{
  "hidden_size": 512,
  "num_attention_heads": 8,
  "qk_norm": false,
  "parallel_block": false,
  "optimizer": "muon",
  "batch_tokens": 65536,
  "max_steps": 11764,
  "dataset": "wikipedia_en"
}
Each number is 128 + 24 x the weight over its row's rms, rounded and kept within 0 to 255. Layers, rows and columns count from 0. Numbers have three digits each. The size before them is the row's rms in percent of the matrix's.

# layer 6 MLP up, 2048x512, rms 0.0621, rows 20-69, columns 128-191
102:138122125167136114127124128146098141121153109118115094154127147150113135133131163134109161084123104150098153127149115143190144096115131154151140105143128186145115117098125134162095145118165126
098:139118114151130149153180121104128142126151136127099156113098153120128075159149137129143103156129107128149092109162169123144093083133133148134127096163136151117153158159100112106132165128161131
110:109096116116105150148090094141171124120147110128100134092130100178143155117132118136153158107107126116145172160117149127182128132151154135154117139105083164149169153123129135101149105120147099
096:117078158086159172077133151123116099141104101148084139134125132147108096104103096116103095119055129131130127091138103183124166107106089151097157129146151117132090164100105104136139141146142136
099:173154150164125128078132130110113114102131108161140084136127108120096160093146107147098157110109131108136116160150123124126108142155178086134151142144107120127143128144153090082157175111106097
096:106152133147104141137145130143151135086117111129114080105146175150118109113099105122117141153148106127149142122143117130116173146118105146142150114120117156091156116085116101110130139128135127
099:103094088170138157116141117116093120133142135152119113134140108112173118128095131107140118142128142105147136122116081160098134119128118140074116144167107122110129075133128108131091168131127115
091:133119110162120134144167158105112165123157115095119161129122133108157137092069106118141110113197158121117105168116098133126100132135187144129141137120124130096070067124088139144125123142150159
095:130160120155154126121147109153140133108186138116101117147138151109108105114071111133149105137127150125182097106052110149097130126110149154174149096076135121111130140124121133163163168122157105
095:125173113150151146100156143167093141137103123138130152121128115102154121104109153120120146117131157105131132114145129146110186138185132112169134127088146148087103144134094091114106152171153135
106:158100181127139077118098101104144131110142134142153102144096137108142132116120146109162163106137149115108108080124125106141099084141105131150141104143151135105084155148157104114058138093105102
091:150111139109078163125142163127146137124157141145098122178187145126117097149111127133093096148132109120160151121128165157141098137110108103132138107126108102107136133123114111136150100187113092
100:134137093130135147134150172093106019115135112128107177065136131110131158123138147138099166119125111126149159094157116173123098159120115089170141154188115130172103136154175134109108101178159126
108:118094131104150134129151165147130195195128100093140106142089122114099138128162140114163104119120155126126163155147162147154141159159103158133108146127118133132153181107077074095141141135151135
096:182095126099116105114094133108126139108162122130107125154170110166124126125140116125130148157102130148131078092139087133132158132145117113118135119128127112141128130179100128102106136127159119
089:149132131108098135137146130160140142140163139119082109148151143111101135135160106129111154158138134134169126146133141118118111112152093152117145152101105134167128115142096140100160146131153072
122:145133123094122103128122117147137139147124031104143133117106160134125136125156152139112109159101131097121146121172119131151094142141136113091132130139097140139161119122073149136109113092127108
087:110099150139137124091134099154112119119135100139126114129129083130111087123135162145126091155185164114138148167112090125165100105119147119134117126106119142170141131143148155116142177084081082
105:127082131148092139128084171130129141130136161170135131140159118110101122096102133139135159136122121157161110118139177140157161125141134113143132106134109086099151113143125162088113124145112146
098:125126091101093131136106095112162112141131135160103121131104132078108135153133128094109117112182156109157111145117111136159098128129096131132159202149104113152129116124111088119130145157127153
085:158104119166111132151144139151078124106158143106143142150142132111141148111117114128128121071098124124126143135089143155095169099133105172142134111157097141137102174130092109142104150188114135
092:169129164145136106095112093144085077120054170107139106126117139130140072109111099098135121082108092096089141162155134138130129127126121130145135120146150073107148076124119125151143103106146107
093:112144113127128142140147101103138178122090117163057147115156166125114131108150130171133131138122149124103127107138142121125131128127147183165102108176112128137130164123159119126138150120080136
102:153141113134103097107152138131137156111130100112101129106124141134123155122071157165117132081135104132171201129150131107121144160123122125086103155140137103165097122169088158141181119102149113
102:104122092172137131100127146130139124099152122105124122114169115173108132061092129110125121135095127118103130119102131155119100132113145075127141153174136127132134109116136123127132121127095134
094:131172093115152123107120116161150130112155153085091135126125135127131162151143083146184141136136116135117123161114202126111100097147178142164177141163134192138132147136129158134132170107087156
100:131167198131169101147117159096135141129128122088139118122140120158142137120091130138139142127121101124161147129117112134128115144111110099124116107125139170133076123126152116164135080126120098
095:128098156122167127143107150114137143133148114155100137119053166128144126134126134150108131110062120155107070098140180102140131101107127120140132120091135120133115120141179166103128086110137116
088:181117127130103127131113143122130101103134080118129085084117047122125124151125133143143129090121160133110190114119095105154088122138101158102122128095129138134047129149150128119118130158118154
091:164095151117111143118152150128122092148102133117116162109149152093105107137127142072112113054136130121132131125146109147141122127138136149107135077117168081113118102133130116127107163101075119
118:136109115129111141169136161085136140165120133150113136105152103110132180127129185089121105141122127164134127135162117103097077099113100136149166131097106168138115097088090141113152153115144160
096:155126149092127166154141104155116129140155144139095115122145065118119092147090108103122127091074113117138084142140103121149123136149162139135113149164081085140133184128153170143156126090115108
096:113113121092124143125136146128114154173156151107081087110153125148150113074111120126167109153115128088162151134119155133138121147146130121118114119158169089090135143129138146088108122133144146
106:155196146135134096110118121104136147103107109145126152139097123086136115152108127119109158119124105129105097125108175150155148119107155103176173151185103132149112123178108122153138179105121149
088:149148109143107130151136101123178120133103134129119152106105159128170120083108090137128110134139128113112104136109126083183166125151142111140121111104134067130102141168110108144149110134164132
093:111085113121147116126072110143134110152070108135157129142124128132129126137118096105130091126129154121143104131103112135141127126158134109137171138094121135111102132167108131163138110128138107
085:135136116092127115096128137150107115115099120149088135149174131136107116110161060100108120135169101141123164100142125099107133149077133086111130154149146105137122115126124108121169138110131138
090:104158146107167144089120109070103083116139162152181107181115101093083128158134129094124125163098142119156156114138146099124157119113088110131154152130136093159107084074154109107120128101135129
093:129150157163138134099123144117124130134129105084119096128075102163158138143115099124126155102127129073129084119101056096076136124118119125133097120095130128141098148173104097142093132118133158
102:099145137134155117155125108158115153105147137150118136164171142111122128136159137102108063095105134122160128140137125143153091139156101126122092118135105170155121151134149122129128119147114086
136:169145098146066160143097120159144094120114121156085107122139109094133140138115137103101137156111093131145080109096115125112150099123124095106176123156150131156160126121118102137133140143119200
096:122105102148148140150115158102118127137143153100083143124080138118150140160124116087161113130077115129109110103071119145179113138135162197128107081149151112152161113121138155152131129167125148
100:135105120092141150111187168134114103125137120143137133145144159132113116148112128137128165096120106128107123157166158121102148107133101095111116132100142132124154151144123106103128089160154060
105:149135145094159151117134138161151108117104112134149153142138135099098138155176106117171108136146115144131157133116162124119114095134145117139093111161127166127108123118101170113164130144102145
095:128141129136138112147078116143095139106118114115124176106160136155138164174128112103119125126158114133107150119143103129122113085148155104136118086110127161128098108106125110145117136109153098
102:148155188130113123131158126161139107125117141116101107100124121120181119099126124126099114104116113116129114136090174081116131132097140113100103081132157107117143118136094145127124106124136138
092:118147096115097159082117118137140145069123133113163141124135157123136113117111167119142135049140144105118104126126135147114119137092130127159175093147140116157161125120137145101148130150139128
098:145157097141102185155149091144127138116109106161134148136110156144122105117102103094146114128102132130132142153120069154127118074134089119113152155164133133163132158137069161117096145121140129
086:145174118126137120133129134111167154094115090162087178092144141086107077139141104152107166140123147142111128099171139164105129127150104091112120142155126141139068121129142189146107119151120151
090:127146173106147107126136160133113138110138146134125139137147123127147168141105174134109159139178129104132097090120147123126113172151081138128126142119080201127102167139133145131107096131142157
# layer 6 MLP down (transposed), 2048x512, rms 0.0952, rows 20-69, columns 128-191
100:128147168066105130110106123154116106141135096103079123109134143127125154102120130121102101164118077129113116112125124122119141126166104145104142093145145197150157131112143131139121141126094144
100:145106089139112138129169121117087124092200157137159120120188137103118132112098096148170091171122127106091089158127103107168121124112168130158125121175128137144163173130109110069203145161085135
114:148144149139145164146141135145147141124158069082113116155128131122148125151122164129103108082146101113120109113138141134085153131144143117172171068128139136093161121135155106147128136162133125
094:130194132116139121100156102143119113117106114116139176090180117171144139148135151079094124132118145153121104118093170149151096153099132082100130119158152114095167105121128108117108145150097154
089:078113132133127187142132203101125159120153130124090149119138106142086114150120159124124119128133134168107139135102134137133136150150116112111162193067151172144172150095135107135083108142123130
091:130110088166110073104148117149154131123131141082120167151111120104081098142154167089131150147128126130148143137163119120166123146134053127103124175105130103119137140132171124158168140137113130
095:169138145134155122109141167120119132149137104164110133110123119164198114160110109108160126152106141117162114119106159129107117119135105106135169129118108099132113130139137116149114144086112134
092:115102112161152144099108125108098098151156172133059119152103129143150101103171141143156131128138122135136160137172110104075152140121121140097139091075137149151106166108160119122149120137146111
089:132129146148103134141109122092095176127106169121173149139124134167124108097147106166168093122127076135116149144163126135084093095125109119128120142121129143112075156126115149146108098127135127
091:118117136108154099149176115106118161135108146117097114124174079133098112098092123135125098129134082137146128121129099113135158101127083140128105089112104125140110160125147108092184109156120122
102:131129109144117110099139152133129094141134128048110119136086176152164084121121140128121096159140153112106135127172168190129088121095115094095115082130089105174116077152133105106126115108123113
092:136143077157151102129109132111159105151121159073139127115078126137166149105120132167137134145108096123083101141138125158149091125119107119143118132153140147077127155149129143137118064159151131
101:112096137130144131102135135153099127114155098128112116148092130112150130128113122098134131103112085128107125152145196107117110100131173147102168083141133179117176166135058131109099170102093111
108:132101175128067109129137112142149121132106130158144144115145124136090124112114049157153147136137093163139127113061145125100131112152105098154112062116156087155138130118167151114109118149142098
097:144136121133107118136135112146138123098100102157127110110136121136127118147124114173163134131133100137123109093118105116143115120135149121053161091093130128141129144147124116120132155140126127
091:101117105124130126127107104126110083147135153146144106126059145161083172172085197140120127110127156123115094143131077138090099118107092148110119130119122147147170115149140144074076148149172166
114:130152143090103109106118151142168152149156122172089100088096091120136072134115146121114123142103136148130130084109128088127111125124168166129129111121137145136159139122115124161120092109074130
083:117160094112095134070124122075138123108080141122150136153145179145147085080129125121198133162122157138102091102138132147107123138152117175139147169119167149142114149145114122139127125131153131
099:130096113114071158134133143080142117105142158143120114130085123111130164110139144137160142132145142124086090161136150129102098141132109126086117130137114129165115138147144102133140116142120085
100:132106134143108113130126090151092143128121121146112147092138101150157155122105089065114110159097118130095148126113149136105127157110113088111109110131135100106136110127069149114132124119141145
083:135175120104128126117123106129113111138086157147120131175137151098088136081147126162155109106119160143120128129121165140098103153123162119116130144126158122127131135122149149108125114132139108
087:104178151112161170148129176103118121110153095144124194147096108118117094116172069082148101128123135189138155091110108092118136151146109119086131118120117137114153121154145160086160132108113173
101:107110158184125128133129169082110081139140119132094125147113151140138118143118132094132067130157157144168113159141111148108095135147129120092086131132126135163157119115131134184125103130114148
105:177117100140120123106112140096089072118175137122118122154139122107120140118095172113091146105183138094149103120158138120081127137113066134144149155120139141144164118116142072124147108121066166
098:174114127104090137130098116136150154113094152167111133065103120111125085091116118096143113113105139135127097105103103113113156161068155144115114125155140163171132118103147105159157126124104148
096:104133107153072120144108090122132166181122124122098130117158105135129141104126139083145146129114135122156120138174141137124124130109148122136149161096172117145131161113106116116143130080096141
101:141187129141130172120115109109107144130182111144136098119117166110158108119140097149159109121114140114117115145107143114094110137145150156113138103137145094132104108108111123121110132073125087
096:137137063117127102147109157125102121139160133127133132125138092128131145147118101169109127128176118102107167068148096120107127118126082138095167123147177108091152143131121094134133123114149100
090:117117136156133113149132159135115104146109148111132097142143169102137146098119112100102113112153104126100147117140106148115154124132110137113162173150112079129111108080142138148077124103115150
100:153166143066122135090099109149132148146158130090098118159126125150115110118074117163154097182104075120113145129107108098147117142100113140144148156099122117120160096110105121151127117091149166
125:125160131141128091144120129125137148149126152127134144108147114127146155095131149085130109106144149150112138136152175105144084109146094120164139094160152106074132128105079130127116135091170114
098:163152104106112145064126120101126104082144164112153114137115130142114136146127131099120138136124121125150130169158159123141146109130133112160135101144096133105119121137133087117123113057156137
096:122126133141117107178140106135124113131118103102162148111112151143127105125131158168155120122109142150063145120153125128085141112088097116181147134113159145114147142115153165103116096157109134
108:114124144145117139097117094104143108123150146119123154126106188102130144123121092111116105102126132118163113087123089142114117138131161115104101100150156128112135156150115115130133135128146144
087:133140088125155142130145136186114132144100144108130186147117131106073156088111125150118074127133163160145122126161115128105132153136170083140174092107143105115155129124150158157146136175122139
095:179125146125156168130131122159130092110109147141126175110123168118149148120105142139125120134152093139135104160132122138091107166175118136123186100119093112131148116142126156077116147106126123
084:089112133152097154139153159106130153179120167084108151147097130096144160141100093163122141207139148134154103148136133127152106096119094149140149100103107132119135077113138116176142135166139098
090:110084147135139139163158171171113072095144122138137132056123171107133128101122089111139154119118105113104150149112103119124142110113154107123177116130171159130137126171146160104103114163166128
092:078143083128116101136136148121158132127169146116171158118081123168124082132122155130170129126135115112100119139142113138142157162113089143134133107114180129133101114145134155110138158089175142
103:130141123107133150168102130141131124123074076100103084117088089122131114117161162138154123115120140051127120097146112134154131121131089105134070157106094096111122115144118121093102124132164128
139:123146096128096134131080107145168129100128131167129099158125138102131116160107078118107156142138133120146137103117112133130142102173122109100144114186152127106105172119101155115163128100129167
087:123150145138120123135106115160149079106102108117100090090143140147112127131133119126166131095151163091126154133116140129095099137125183122146133154128114131147163085103143133133150127142117160
097:106128118122147132131119162143146122141089111126130115134135130078116138150151101124158097121131136139147159119083184094101116147119164138165067132147151112131148091133119135096114101130099153
106:173146141160115158155161110126155118148141147103108169151137142155133129149097132113131148133118099095149157155079132133043110150109131110098086141084131138155128134118153127101113156126134137
096:127124127115147167104163154102147124123150103095125108134111129148158148118096146128134110153127134120143139125131155097126123136125133143107144117091057142091146148094133124114117148135127145
097:136131154096096132060107149142136125122089109123112158127140112112115134164106140126118103107111149153161102136115122122116132112103134120139112121160130099124088111161171140099112110121138122
088:138152140112108134129135116128096113171120086106177154109140101121134166165110104139130113117147168110133094116152156092115151126164117116129121149151128120155090123179077136106122112131119130
096:104118130144135131146122166082136137084108143096113100115120171167170093156103094137126163165144107174103165116132107160124123153150152146134114155125146149168117111145116161128120078148099134
088:114133114141158127122150133128144116148176161119161126162133084132142170100095140143140091096118115116079100116056105117104125162110132124109106135138095119120124148173115112114126152146115122
087:125085154122124126134107180120107149139140149152099140098116148128127113092157110134131111153123103113140133107129103161102122104144156096123164127140134126133110135162102133165088119082105177